From a checkpoint of a small transformer trained on Wikipedia: a variant of Muon for these matrices.
Each number is 200 + 40 x the weight over its row's rms, rounded and kept within 0 to 999. Layers, rows and columns count from 0. The size before them is the row's rms in percent of the matrix's.

# layer 2 attention output (transposed), 448x448, rms 0.0914, rows 280-319, columns 128-191
110,212,179,163,242,194,193,151,305,127,191,220,272,195,259,233,206,232,201,158,234,191,139,248,153,152,212,171,252,170,211,103,231,213,237,184,150,209,173,218,245,186,196,204,114,213,240,257,174,196,232,247,236,171,215,197,176,260,179,290,184,222,245,158,236
112,174,130,228,187,175,128,187,142,255,187,211,213,186,195,205,268,135,169,213,180,167,144,217,271,212,183,181,205,171,164,143,226,248,293,219,174,178,182,209,171,241,275,226,284,159,241,218,131,182,208,221,230,189,186,170,222,258,217,164,169,181,198,188,188
105,213,241,242,178,153,144,256,201,201,244,188,166,225,191,201,222,183,192,218,217,190,237,240,165,205,180,167,174,210,216,201,201,205,211,250,235,184,226,173,126,251,188,168,250,148,196,173,199,178,132,217,178,209,270,132,182,237,140,182,125,194,222,224,198
100,145,236,197,241,187,211,239,292,191,211,241,166,238,165,279,221,200,230,195,224,224,185,212,182,249,244,197,166,223,148,251,209,231,171,222,184,201,171,124,203,214,184,186,261,177,215,174,196,305,221,159,85,247,173,187,245,247,174,160,188,183,230,265,266
113,164,218,231,234,210,178,118,176,171,171,135,148,218,156,224,214,177,218,184,222,232,185,201,236,127,221,173,208,228,150,209,141,147,194,219,274,182,158,219,294,227,208,193,218,147,179,201,241,268,206,221,194,149,192,166,270,207,238,183,196,193,159,184,143
120,192,180,204,147,240,171,259,150,186,214,119,154,181,160,232,261,213,218,185,186,161,170,173,169,238,175,251,261,214,226,180,135,192,245,180,160,128,163,162,216,216,197,206,164,152,182,259,157,183,211,175,175,209,262,222,133,257,231,226,258,197,161,184,246
118,232,199,199,170,229,200,185,205,253,174,207,198,208,173,237,219,193,165,213,204,228,156,182,317,167,164,208,207,254,226,213,210,225,200,214,194,149,223,206,204,174,176,227,195,188,182,216,198,168,206,230,251,186,216,156,165,128,158,144,214,192,206,177,152
118,239,120,235,200,213,224,250,250,177,207,75,186,223,147,226,253,189,210,183,200,218,209,135,231,181,158,159,198,196,222,262,212,221,178,158,265,155,260,141,184,182,191,140,223,151,214,204,219,155,188,156,163,248,161,154,310,204,248,144,208,200,155,237,239
101,169,269,140,185,161,195,258,238,233,202,294,147,185,219,162,246,126,204,273,183,179,160,153,196,223,173,190,234,148,229,202,179,199,216,216,228,219,237,203,268,201,239,177,162,231,205,195,165,230,196,187,189,173,133,176,232,270,191,274,259,226,207,136,239
121,175,189,208,189,185,180,268,178,248,190,175,221,203,181,246,257,171,177,194,163,173,197,160,114,293,254,252,216,112,128,204,280,125,216,170,207,183,206,232,223,204,139,174,182,271,194,157,209,164,195,156,151,213,243,185,176,169,201,216,204,221,162,189,167
104,265,213,189,191,238,201,241,172,268,222,203,219,166,117,176,206,203,185,245,139,205,179,170,222,200,266,207,211,156,175,216,260,188,176,233,263,172,265,208,183,184,180,217,152,215,194,184,188,192,130,132,177,243,226,208,213,333,241,203,229,251,270,159,169
124,223,185,215,200,215,216,209,236,207,179,230,202,182,295,196,124,199,215,284,185,204,203,196,197,219,134,147,135,174,129,173,253,192,193,217,287,200,242,133,210,258,277,159,213,223,180,231,217,203,205,137,198,193,172,219,266,282,202,178,149,149,195,147,136
084,215,219,214,163,217,198,277,164,172,193,235,144,110,301,203,218,185,206,222,238,181,204,228,226,238,197,143,224,187,220,189,269,257,156,229,178,223,228,212,199,207,187,188,210,208,202,185,241,222,200,252,222,226,198,190,192,200,140,191,280,297,306,192,231
113,228,209,206,172,202,250,246,92,136,177,226,152,299,190,191,203,221,171,235,136,191,211,244,302,173,239,278,191,178,232,152,239,183,204,248,194,202,217,186,156,214,227,133,200,177,182,222,218,152,206,205,245,207,218,191,231,237,260,204,196,229,89,168,157
109,225,259,212,141,220,230,238,228,257,170,133,169,167,133,231,267,266,166,158,190,185,207,315,220,232,227,218,238,219,170,162,182,214,255,228,205,260,249,154,123,252,195,172,196,282,260,176,189,169,242,212,171,235,217,190,224,217,116,230,208,237,241,225,110
099,206,200,188,182,205,198,232,154,218,188,234,196,198,126,214,231,227,233,135,205,177,239,156,269,181,204,166,157,227,258,248,191,218,237,217,201,180,225,197,206,136,223,207,216,229,223,189,191,173,116,177,110,233,187,180,191,250,210,222,216,100,193,241,183
114,176,260,195,186,171,164,172,181,123,217,153,274,251,235,136,215,215,169,199,248,164,208,220,135,212,178,224,167,237,163,201,138,183,177,221,115,215,165,213,200,211,211,176,200,139,185,222,157,224,198,211,193,182,219,214,156,176,250,212,168,226,227,209,181
096,210,211,190,162,216,178,202,117,179,159,282,228,160,163,228,223,215,158,191,203,173,148,215,175,145,184,244,207,256,198,175,196,167,216,218,246,177,278,142,210,271,300,221,82,223,272,225,199,183,245,201,235,223,198,174,218,163,125,168,178,200,201,177,144
104,264,106,235,210,170,216,186,246,203,227,204,217,216,153,150,127,150,228,128,152,259,212,133,186,224,128,174,180,238,288,235,210,208,162,182,129,202,168,237,248,160,203,183,212,168,199,237,136,205,155,169,198,239,126,199,117,206,188,219,202,172,228,261,210
119,206,139,188,154,182,232,180,107,230,193,241,137,138,221,92,234,237,227,245,235,167,188,219,226,228,256,197,247,163,168,190,252,119,205,163,128,179,157,193,70,196,230,190,131,210,251,245,189,152,209,214,183,208,268,243,143,250,172,178,227,248,143,238,255
120,185,172,152,237,113,213,161,241,211,209,174,159,269,164,162,222,193,239,150,197,214,166,202,150,215,187,265,159,215,157,149,194,228,163,185,192,220,223,149,247,180,232,145,174,124,168,246,90,167,210,198,201,274,236,247,135,209,235,258,127,217,260,136,209
124,178,166,187,224,176,187,199,192,191,173,221,278,189,175,253,174,177,204,201,301,159,137,156,144,184,195,145,194,207,215,264,170,150,195,197,276,184,187,237,227,288,231,174,149,209,258,209,220,216,173,145,192,150,183,195,271,242,264,256,186,199,168,231,242
087,173,186,230,160,170,119,168,193,204,149,154,246,193,128,228,186,186,189,164,147,166,238,232,200,253,176,200,204,226,220,206,160,223,218,173,259,215,203,177,163,223,97,249,200,186,184,252,160,220,245,239,159,211,273,256,153,313,227,199,207,238,201,166,238
098,219,188,208,177,234,262,210,241,251,201,171,203,227,271,247,157,128,198,211,253,279,167,225,186,140,144,199,196,156,208,230,183,225,190,117,161,213,157,127,179,198,232,187,171,165,142,174,240,204,205,238,262,204,243,171,246,142,218,188,169,160,157,134,140
094,166,164,267,150,170,208,163,246,190,227,185,171,137,195,194,131,245,204,210,207,185,209,168,199,239,223,195,130,173,147,180,198,205,194,168,238,177,167,176,181,204,180,183,202,201,196,181,192,148,161,256,179,193,206,229,102,204,163,177,155,179,188,210,166
116,225,243,200,228,177,233,207,254,153,190,154,227,227,217,158,181,172,218,209,288,184,212,171,183,241,162,277,196,184,207,187,209,145,251,112,213,237,270,232,147,193,235,239,205,158,209,203,248,264,189,144,218,250,210,187,239,191,273,278,200,197,203,215,195
117,258,181,240,247,168,210,191,268,219,216,239,174,204,274,197,180,274,216,187,219,266,124,197,311,152,153,176,232,151,244,143,254,235,226,205,198,173,173,241,193,200,188,200,219,259,198,204,231,222,223,180,222,202,195,171,181,162,201,177,176,209,266,183,163
119,134,186,198,174,185,135,222,248,162,147,170,247,186,137,184,234,169,171,193,168,191,222,228,174,217,247,204,226,219,176,178,157,155,165,193,223,266,157,229,85,208,211,185,176,209,153,187,194,89,159,185,213,144,149,137,131,265,238,191,191,221,247,231,161
106,235,247,210,189,222,251,217,239,145,213,212,109,286,223,245,206,213,185,228,218,225,190,178,253,225,217,111,135,216,242,170,187,178,235,274,235,239,154,171,135,175,130,241,191,172,203,192,197,174,137,162,184,197,180,247,178,212,203,257,289,242,200,231,241
118,212,177,119,266,221,198,224,122,246,198,263,241,195,236,159,208,229,201,222,177,211,146,214,163,210,164,192,206,235,222,158,247,216,221,237,228,139,183,211,219,205,190,206,234,239,115,173,222,199,175,174,129,173,172,230,205,164,230,155,175,207,162,176,195
102,194,270,233,252,178,248,226,227,240,143,86,215,213,234,138,239,230,235,213,201,213,179,193,160,167,194,199,141,159,185,163,235,142,163,202,228,237,291,274,253,237,202,199,184,161,231,226,201,155,171,198,195,249,222,221,187,212,270,244,204,221,246,244,183
090,181,185,226,173,265,176,157,177,262,281,207,165,148,207,163,173,121,249,162,163,157,217,248,261,263,245,188,182,204,218,140,177,192,190,175,228,185,137,201,188,198,248,215,302,175,247,206,135,219,234,256,226,140,265,188,143,118,189,144,247,223,253,194,150
114,179,214,222,213,206,247,172,107,196,241,215,234,163,195,225,163,200,205,182,160,192,156,191,236,163,186,162,222,249,182,112,223,223,218,244,244,195,207,196,177,161,235,186,208,252,163,169,219,193,214,175,223,192,179,208,321,237,180,170,192,223,135,261,264
100,238,232,211,205,173,182,213,179,262,227,291,192,226,224,198,184,244,220,197,187,165,242,178,221,252,237,269,235,179,114,181,259,229,180,106,243,199,198,163,177,220,114,255,246,244,187,159,270,220,286,170,201,280,246,250,221,188,223,167,228,174,230,234,164
112,197,226,243,211,224,179,284,97,164,180,153,216,214,139,197,251,191,169,223,213,160,176,267,162,156,214,209,202,244,223,228,208,192,198,217,168,176,229,178,238,241,197,183,177,217,158,214,226,266,218,213,175,209,262,150,209,292,178,160,198,196,205,241,248
111,181,186,184,199,269,156,143,206,190,239,183,224,222,272,216,262,176,276,209,204,178,227,212,110,203,210,138,265,195,169,181,154,222,176,196,221,273,133,196,196,211,195,142,234,262,185,176,179,228,269,206,197,180,197,260,208,239,251,190,220,237,227,216,149
128,140,216,191,253,219,239,150,194,166,162,226,201,232,217,263,156,180,183,206,180,203,178,164,221,311,175,237,222,173,254,184,169,208,113,206,152,183,183,286,234,181,261,211,235,217,164,201,173,261,217,254,237,201,146,147,223,190,186,218,196,181,339,202,115
076,206,190,195,220,219,237,167,157,207,233,197,225,202,211,163,143,194,202,228,221,257,254,182,164,191,215,238,252,144,175,179,181,219,166,193,172,233,204,164,200,241,221,170,142,156,152,233,195,214,205,272,253,117,239,140,202,143,240,253,213,132,231,134,169
124,81,235,224,233,205,245,194,229,204,179,225,262,237,169,222,188,180,257,165,185,180,188,237,188,211,201,248,262,179,138,151,189,174,201,205,255,254,172,188,245,211,223,239,230,272,181,159,210,184,183,266,215,250,155,205,231,184,135,165,189,193,150,225,255
098,128,168,213,192,203,263,139,119,211,180,223,223,142,140,161,145,166,159,299,187,215,177,144,148,270,242,197,197,178,104,228,213,147,221,192,220,177,251,227,140,155,197,241,218,191,110,191,149,221,233,323,223,211,155,113,202,182,181,143,200,160,227,254,108
# layer 2 attention value, 448x448, rms 0.053, rows 281-319, columns 128-191
097,203,269,208,170,259,285,218,162,186,158,207,227,263,266,189,167,198,301,187,228,214,308,196,169,196,286,198,170,182,271,198,159,192,187,206,187,174,264,209,197,153,167,152,159,255,192,226,229,205,182,195,284,160,165,204,139,191,220,149,182,239,163,130,208
091,269,121,214,231,278,190,164,228,165,173,197,259,265,216,256,192,204,180,139,262,188,117,173,195,186,132,179,182,258,83,143,177,136,228,191,189,232,147,212,240,126,238,200,153,225,183,220,217,156,200,257,122,258,167,226,231,157,176,259,233,189,167,308,214
103,252,88,220,220,172,259,210,159,183,203,107,205,73,171,48,139,219,191,181,256,182,170,137,189,190,188,194,241,232,215,195,205,191,200,196,190,171,157,191,184,214,164,217,259,268,216,241,192,148,119,217,211,130,228,182,207,189,206,177,201,299,182,88,192
092,175,374,98,130,206,208,233,204,198,211,271,167,203,268,204,189,213,141,348,264,192,185,200,221,204,111,181,187,175,166,79,212,196,200,185,156,244,325,234,200,162,211,226,208,206,203,184,196,181,191,191,244,178,287,153,195,165,163,181,207,159,178,252,210
096,137,234,265,259,205,232,239,241,197,116,252,189,238,201,124,210,158,170,223,155,301,278,190,194,223,190,234,165,206,193,210,299,219,204,187,262,204,179,227,185,167,158,163,167,145,194,192,190,213,178,222,236,114,153,188,195,184,205,210,140,147,264,262,245
088,206,227,155,224,156,220,211,220,232,236,196,225,218,281,184,248,175,147,169,196,184,207,216,217,240,237,209,245,212,268,240,200,212,211,208,193,235,198,168,171,211,219,157,222,167,233,232,230,219,166,166,184,148,169,208,196,242,193,177,278,163,211,203,229
088,148,301,245,196,233,131,90,119,147,286,220,210,140,262,221,194,188,181,226,232,281,194,261,205,190,257,187,93,183,216,196,240,268,218,241,201,206,211,198,187,250,191,241,193,203,157,220,199,203,180,259,225,121,179,218,151,193,187,205,172,152,181,259,223
094,308,161,207,187,292,304,118,178,239,186,149,208,294,185,205,132,230,292,176,108,199,150,232,211,215,180,218,188,249,211,206,225,192,192,197,229,195,282,234,134,245,200,182,219,198,168,263,167,134,278,161,278,301,188,233,218,172,205,185,172,202,187,265,207
095,160,160,192,230,143,160,166,206,180,200,189,216,210,163,161,157,201,214,230,193,181,196,309,169,173,143,215,178,233,231,183,176,266,244,179,242,193,105,172,155,169,163,201,176,199,207,180,180,217,199,193,314,108,157,173,197,199,183,218,197,160,195,220,197
095,138,136,237,193,169,252,257,204,184,177,169,224,140,291,294,158,190,185,206,157,287,183,199,173,192,159,193,235,308,196,98,144,292,218,178,237,202,157,199,220,198,210,205,196,181,254,250,181,225,239,190,271,165,191,198,173,166,159,173,150,148,185,223,242
098,282,208,205,229,241,130,143,159,174,254,192,232,224,135,295,216,166,329,150,149,197,220,255,185,186,185,184,214,227,210,192,102,99,218,204,158,210,281,182,209,199,199,233,182,148,213,204,187,168,191,177,223,369,109,202,182,193,234,170,251,234,175,155,235
098,165,178,192,239,234,176,182,213,156,252,145,182,177,68,152,196,207,203,194,195,269,181,185,181,227,197,145,229,216,163,160,94,122,220,180,238,233,160,203,178,83,194,206,227,217,210,213,159,170,199,198,110,273,163,190,177,177,219,259,188,194,155,203,192
096,243,254,204,261,143,196,174,169,241,294,138,188,122,218,193,207,163,147,129,220,208,173,128,144,205,157,191,192,213,51,170,149,242,202,206,170,162,199,212,289,185,178,220,194,192,183,206,203,271,171,134,224,160,170,175,173,166,163,223,230,145,188,220,207
092,223,133,56,222,194,169,215,234,208,213,289,288,165,195,276,166,152,338,251,242,206,159,196,202,199,157,185,169,207,179,150,247,114,244,223,170,196,263,213,260,203,213,194,224,188,180,248,207,177,165,205,237,196,188,235,186,215,197,248,208,120,201,196,283
103,199,301,195,142,225,107,188,159,173,175,196,204,239,174,259,168,136,177,211,142,194,195,138,203,164,197,240,194,304,172,164,249,163,198,194,231,204,167,206,146,202,221,234,203,175,194,211,221,206,199,173,316,123,265,214,188,228,192,169,263,259,208,35,228
095,192,171,223,210,111,195,202,213,210,241,237,169,196,240,225,211,169,158,258,192,254,281,137,227,182,218,210,190,193,285,283,211,250,177,178,249,213,185,197,205,140,236,199,209,211,223,256,224,174,249,246,229,141,219,209,218,249,188,224,210,169,229,153,217
098,182,204,219,270,125,213,184,219,167,253,178,226,197,274,176,248,127,245,202,191,171,265,227,192,201,181,130,207,230,141,203,179,182,205,166,202,221,224,184,213,172,136,179,221,220,215,155,215,154,245,117,258,274,148,201,235,220,217,230,210,252,237,273,232
097,163,268,249,200,170,181,175,165,198,232,236,149,173,237,207,296,232,134,251,188,166,191,298,209,161,248,151,223,191,171,287,150,218,161,224,284,201,275,174,69,229,222,240,191,230,183,215,241,251,269,194,122,138,279,227,190,214,206,251,166,134,225,133,220
096,185,124,219,288,250,173,130,239,168,315,160,173,301,167,209,142,190,145,165,96,271,227,233,174,225,197,201,241,206,204,217,235,252,225,171,190,212,126,198,247,256,148,204,179,166,163,160,175,298,237,202,210,205,190,177,186,169,204,225,171,121,226,233,204
089,263,225,219,213,296,270,241,172,159,252,233,202,229,340,194,301,210,171,240,204,119,226,223,193,181,209,195,233,213,263,261,207,163,158,194,255,200,160,188,137,262,182,237,213,251,222,228,265,167,216,221,270,119,201,219,188,233,197,183,178,158,206,268,220
098,181,249,243,150,142,219,173,212,201,153,133,198,261,203,149,222,200,119,220,181,308,250,288,240,182,139,224,205,123,211,158,207,199,196,210,178,142,198,197,194,140,194,182,206,154,199,180,182,123,221,256,173,176,284,177,253,191,231,152,196,267,186,219,189
097,106,176,227,259,237,221,202,159,168,188,201,145,185,202,149,252,319,263,156,250,302,166,188,222,201,206,196,80,177,153,208,182,205,196,207,161,196,110,171,265,228,216,170,189,170,237,179,131,204,175,154,288,122,204,197,217,211,198,134,190,192,190,283,229
104,214,241,244,109,211,120,111,238,178,202,187,199,262,98,199,321,274,173,240,191,139,222,249,228,194,225,200,223,170,172,231,167,249,215,226,232,166,318,259,239,239,175,194,202,234,220,147,176,195,156,164,111,225,152,200,163,151,191,168,181,131,197,214,229
099,175,177,195,193,275,254,237,181,165,228,178,208,199,153,274,228,209,160,126,206,221,212,255,248,218,186,220,191,189,294,208,207,213,205,212,201,222,154,222,220,250,208,212,194,187,199,167,168,229,182,172,183,19,249,191,194,205,178,234,184,147,246,148,182
096,122,111,272,205,179,149,251,129,190,206,237,214,125,151,356,209,194,140,183,160,274,193,286,202,197,222,201,278,194,249,275,151,236,166,231,157,218,121,215,218,218,175,169,210,209,207,207,181,128,203,171,180,193,153,185,227,207,207,154,163,176,167,174,191
107,275,249,162,166,239,213,167,199,214,254,220,197,272,124,215,158,125,213,234,166,196,171,155,186,178,202,187,220,219,217,268,126,142,151,236,213,168,196,176,188,225,225,217,169,212,169,240,220,184,222,131,152,245,198,221,167,201,186,193,224,151,173,234,230
089,188,208,218,155,226,231,163,193,227,271,218,193,304,270,138,210,213,195,220,250,266,181,186,229,190,122,141,189,222,337,226,267,255,226,187,193,194,186,178,274,148,177,207,213,206,205,232,189,334,285,301,235,212,383,225,206,164,193,194,199,169,218,256,147
085,273,149,174,133,212,225,190,160,262,202,178,228,143,198,202,163,289,122,187,125,156,163,121,216,187,264,184,196,184,185,175,196,239,227,217,228,183,283,194,202,195,218,183,206,139,228,211,228,239,187,229,132,158,299,175,157,120,210,168,132,108,191,209,191
099,246,184,257,206,247,214,221,197,190,175,183,161,232,170,181,152,144,175,158,172,244,203,172,198,204,240,220,229,214,263,216,172,306,192,171,190,219,156,214,179,238,184,193,220,219,232,192,210,271,192,179,266,199,286,192,146,168,219,199,180,188,232,33,192
093,327,65,169,103,247,149,144,220,249,355,260,244,152,147,258,189,216,100,200,275,185,226,190,185,214,232,191,232,275,234,216,209,317,191,228,213,164,106,157,190,135,179,192,152,222,146,219,185,213,212,208,165,210,223,183,189,261,228,160,210,171,179,269,186
100,207,124,149,146,185,223,231,196,205,204,202,173,264,218,39,244,235,246,246,239,197,208,149,206,142,219,188,218,198,229,279,228,257,227,249,202,222,208,176,222,218,184,152,193,192,150,245,229,242,210,198,185,201,116,247,228,237,245,286,232,204,214,199,207
090,114,246,276,199,244,225,150,216,236,76,261,213,398,239,241,247,126,158,255,103,256,205,261,174,202,274,204,173,112,252,272,181,139,170,160,215,178,124,150,177,284,187,234,220,200,241,184,248,159,224,164,243,247,187,203,181,172,249,206,259,179,249,166,202
091,295,174,267,149,239,159,223,196,157,114,116,251,35,206,117,170,195,268,199,232,285,171,142,172,230,181,219,206,289,295,171,193,123,183,195,160,204,240,188,178,186,259,210,206,158,192,240,164,147,166,200,263,165,122,144,212,240,210,259,209,198,210,100,205
105,170,195,141,252,135,159,137,226,235,171,237,168,297,294,220,212,134,217,167,137,299,230,122,206,186,209,246,204,164,195,112,215,128,175,192,209,200,171,244,209,198,207,212,236,178,197,272,180,125,153,151,263,185,142,266,211,186,219,151,236,195,223,207,219
100,165,254,111,240,186,213,197,211,214,207,188,164,235,146,230,201,86,215,143,212,259,271,193,249,185,145,226,198,124,158,170,164,241,183,222,199,192,196,188,194,187,202,191,202,156,209,185,240,191,137,190,269,292,243,238,212,210,206,248,225,201,199,106,160
099,215,186,215,132,242,224,330,200,189,189,154,236,195,151,125,215,222,168,225,184,168,210,249,215,143,197,226,238,195,168,208,231,214,218,274,171,222,240,129,209,158,202,185,182,204,201,258,244,225,202,170,215,180,214,229,224,210,192,244,169,268,172,186,230
098,156,172,176,145,305,196,173,214,211,130,212,158,281,148,272,284,157,208,155,203,145,183,171,184,200,130,184,168,193,187,244,162,202,164,230,218,174,232,256,198,242,175,215,204,215,221,203,229,212,248,162,128,297,258,244,160,216,203,114,179,194,140,134,199
091,231,177,148,200,256,213,217,213,195,168,173,166,287,322,284,222,208,185,227,216,201,167,170,183,202,182,177,149,183,204,147,226,150,188,225,182,175,170,220,164,273,224,198,195,168,209,161,202,240,229,136,188,154,251,184,169,152,223,144,165,178,177,280,201
096,166,220,150,198,212,207,176,177,204,259,112,143,179,253,136,240,201,228,166,229,294,228,176,165,225,186,243,265,150,256,136,223,242,190,224,161,223,148,187,227,326,195,211,220,205,199,159,192,150,198,188,190,131,168,169,200,213,214,290,220,350,214,130,227
# layer 2 attention query, 448x448, rms 0.0563, rows 320-334, columns 128-191
066,216,172,149,310,204,231,199,222,140,233,244,248,245,228,168,246,217,188,224,223,191,199,290,219,188,266,142,239,226,222,236,195,146,195,246,238,242,206,229,221,186,186,185,292,228,154,235,188,204,189,299,250,227,196,248,197,269,232,215,176,160,171,147,177
079,201,189,153,231,212,151,219,203,249,164,134,222,236,231,152,213,131,178,143,232,194,232,220,266,216,244,178,160,210,225,176,177,272,200,221,174,224,231,227,251,206,166,196,200,161,235,157,267,210,233,236,178,214,218,153,139,151,171,144,245,230,160,168,165
071,229,248,206,227,204,233,192,255,172,233,143,201,193,214,191,176,242,206,218,192,154,197,197,46,173,142,134,199,191,194,175,179,221,193,133,160,174,268,240,192,217,219,166,117,237,170,207,230,267,229,247,227,153,209,243,182,54,146,204,179,161,174,164,206
065,191,254,247,183,206,185,184,162,119,174,206,173,242,188,189,209,175,250,173,236,185,218,202,261,229,187,154,135,195,138,218,182,178,263,278,268,352,218,162,165,171,186,185,167,201,153,159,152,178,218,217,183,197,196,179,165,193,227,168,156,135,297,236,195
084,188,199,204,218,197,183,171,158,169,154,193,236,191,218,241,120,193,205,207,211,189,252,198,224,110,178,203,188,198,144,179,245,191,174,184,166,183,179,241,223,237,184,211,282,253,79,112,202,197,175,192,194,233,186,270,237,149,175,265,199,208,266,157,189
090,216,235,214,162,222,242,201,123,192,194,194,175,166,152,213,169,223,190,167,205,185,269,218,208,171,116,218,217,207,162,175,179,176,106,145,180,223,213,258,185,251,118,186,199,134,191,202,197,212,240,152,155,190,196,196,270,206,288,222,157,196,214,200,262
060,248,156,260,103,180,177,229,191,178,199,163,209,188,176,200,181,208,202,199,189,150,221,223,245,206,239,190,185,253,188,200,195,171,198,163,197,221,193,162,240,214,248,157,209,260,246,226,250,155,240,162,201,159,201,197,219,246,241,203,180,229,236,239,177
077,251,174,198,268,226,194,235,151,191,210,171,201,195,253,219,196,194,222,167,240,247,234,165,215,179,136,205,156,185,193,247,215,163,222,115,189,153,188,200,171,172,219,241,230,242,173,184,170,273,217,169,187,231,192,211,166,226,139,165,195,146,221,201,205
091,191,198,211,195,191,225,125,165,123,227,158,252,218,124,190,144,144,215,201,182,202,158,162,272,206,253,240,320,215,189,266,243,148,228,157,146,200,153,232,133,154,151,241,215,289,236,176,232,218,162,236,186,160,183,199,202,178,188,213,141,199,173,185,178
083,212,211,187,128,218,164,180,177,78,186,213,235,200,207,259,248,167,266,146,220,254,209,195,260,165,130,235,240,177,220,182,207,241,187,284,179,144,143,140,160,230,203,216,215,155,263,245,206,157,158,166,180,199,119,206,184,143,210,127,187,212,181,173,244
088,223,209,178,232,173,164,150,275,279,206,161,246,199,216,144,108,179,211,217,204,162,140,188,194,218,247,213,128,168,256,204,221,223,205,173,201,154,215,217,169,203,193,252,203,187,190,190,251,214,156,177,182,232,248,214,220,271,243,160,141,188,116,175,237
081,185,169,207,225,275,163,283,209,228,133,248,186,166,102,242,195,243,168,276,164,201,285,180,195,239,215,229,91,261,200,230,175,212,202,271,199,240,154,192,191,210,226,169,130,142,273,176,201,208,189,224,175,207,248,244,176,267,155,136,264,221,188,186,239
083,185,235,252,197,223,223,248,238,169,278,200,228,268,219,168,198,145,191,229,199,241,176,236,197,228,246,140,184,235,216,198,156,192,174,229,155,218,193,211,166,223,230,208,111,251,211,178,208,146,231,152,173,200,198,190,246,141,223,116,150,263,173,189,156
089,237,258,172,177,179,152,163,153,185,228,192,249,186,156,177,223,163,211,207,223,322,220,336,241,203,217,214,141,242,190,186,205,219,155,217,144,151,197,262,281,238,290,195,186,170,219,278,265,177,182,215,198,198,157,124,242,223,209,239,231,203,87,199,229
081,148,172,189,165,128,175,159,295,201,255,164,166,280,261,161,206,198,194,168,130,226,208,138,239,182,174,126,135,245,226,241,242,144,236,171,217,311,254,250,200,203,220,112,176,240,225,223,230,200,181,144,222,235,160,236,191,132,187,183,223,255,178,219,199
# layer 2 attention key, 448x448, rms 0.0565, rows 320-334, columns 128-191
072,219,234,210,246,161,240,194,184,198,218,214,175,232,201,215,246,195,242,161,225,184,182,225,172,244,198,193,260,209,230,196,224,233,282,110,289,180,198,188,136,186,199,163,122,199,190,222,168,194,288,217,201,143,178,250,168,200,167,246,185,158,202,208,99
096,212,146,213,208,268,118,139,198,191,249,242,203,195,197,158,272,239,185,238,201,138,190,189,214,196,234,209,206,200,291,207,257,169,205,163,250,179,283,250,159,132,225,216,174,216,230,290,168,231,176,219,145,167,211,164,273,172,185,241,190,238,122,180,211
070,170,261,248,178,206,251,210,240,237,193,215,238,215,170,169,211,136,160,223,200,204,147,204,222,217,214,243,211,214,209,195,208,222,168,199,191,249,225,153,190,144,264,152,156,216,172,176,214,146,187,166,190,192,186,251,195,205,190,199,185,260,214,184,172
068,231,198,108,216,203,157,250,187,154,210,272,192,146,186,236,155,156,225,195,189,204,228,167,250,150,160,227,201,221,181,160,213,194,173,144,225,151,186,199,197,212,121,248,117,329,163,233,176,236,201,240,182,175,210,254,219,221,132,182,210,179,210,173,182
083,248,223,210,173,263,183,250,239,200,152,208,204,239,254,155,168,164,159,189,210,272,154,178,194,213,244,262,208,301,207,159,224,199,189,232,295,185,172,228,195,217,255,263,198,280,178,176,161,135,217,178,174,253,232,283,191,229,191,103,131,155,193,171,143
088,147,273,155,227,175,240,169,196,195,207,231,187,204,178,178,193,224,188,244,236,213,249,181,136,205,215,200,208,135,226,216,261,186,232,277,152,189,180,196,161,199,148,210,195,241,190,142,147,148,202,210,251,282,175,180,209,244,243,212,190,216,190,145,178
073,204,196,188,204,166,179,190,236,276,147,211,261,235,203,184,218,189,168,166,246,219,169,229,173,167,155,195,180,233,147,156,212,232,218,225,227,165,196,182,169,196,179,190,168,208,195,243,137,224,242,224,150,243,205,187,202,261,183,219,240,216,211,173,179
084,186,222,280,193,269,220,288,183,182,175,137,182,207,169,177,212,205,187,238,206,208,187,223,264,212,206,254,145,175,239,209,247,237,157,156,173,167,206,209,206,238,273,286,266,228,194,219,202,162,189,128,159,198,181,168,76,174,169,220,271,214,237,217,207
084,265,156,155,171,184,136,206,189,223,177,249,212,182,237,196,220,214,230,210,236,244,178,264,180,216,290,184,170,205,170,225,241,225,278,271,214,164,224,143,225,275,160,303,184,130,253,164,139,219,233,210,189,220,242,223,127,217,186,185,162,145,128,171,242
086,223,221,236,225,198,258,211,184,207,234,202,217,256,192,208,245,154,148,210,234,211,181,203,199,207,156,233,163,272,187,187,194,173,208,188,280,211,205,193,247,231,229,170,225,204,206,284,240,205,259,214,199,181,199,226,266,249,171,147,126,180,154,227,220
089,220,239,194,162,143,246,242,212,182,164,196,152,234,131,213,156,205,244,224,196,150,225,184,204,174,217,233,171,216,223,254,197,177,215,239,177,228,205,177,193,241,240,177,281,229,214,184,150,175,225,195,239,231,163,168,150,126,174,217,164,226,156,227,221
084,153,224,191,232,234,154,198,178,172,257,221,180,203,185,228,164,205,260,169,238,170,229,230,172,183,250,228,233,162,162,194,170,201,283,217,218,219,232,207,115,164,207,150,276,221,160,253,231,197,251,173,197,159,212,181,215,203,263,221,246,131,219,202,79
090,160,208,177,219,205,245,239,198,200,213,237,142,173,119,202,182,207,182,245,208,168,195,243,182,153,190,171,189,195,181,201,235,197,183,162,230,168,175,150,222,242,191,141,166,258,210,189,194,244,250,214,249,237,188,240,245,240,240,193,131,258,256,156,218
092,148,225,215,177,111,172,216,190,196,194,243,151,236,232,221,182,205,158,237,194,140,170,161,155,245,188,304,160,211,202,202,195,191,160,210,265,176,186,200,239,193,166,222,168,219,145,155,238,176,215,160,167,217,219,163,257,203,180,251,192,233,190,180,188
079,234,113,200,237,229,231,279,238,208,230,193,246,238,208,190,216,192,193,255,242,181,225,227,185,221,143,201,204,198,224,300,134,240,221,306,167,212,150,180,218,231,228,206,205,152,232,223,71,260,174,202,229,126,193,228,215,179,158,198,201,258,176,141,150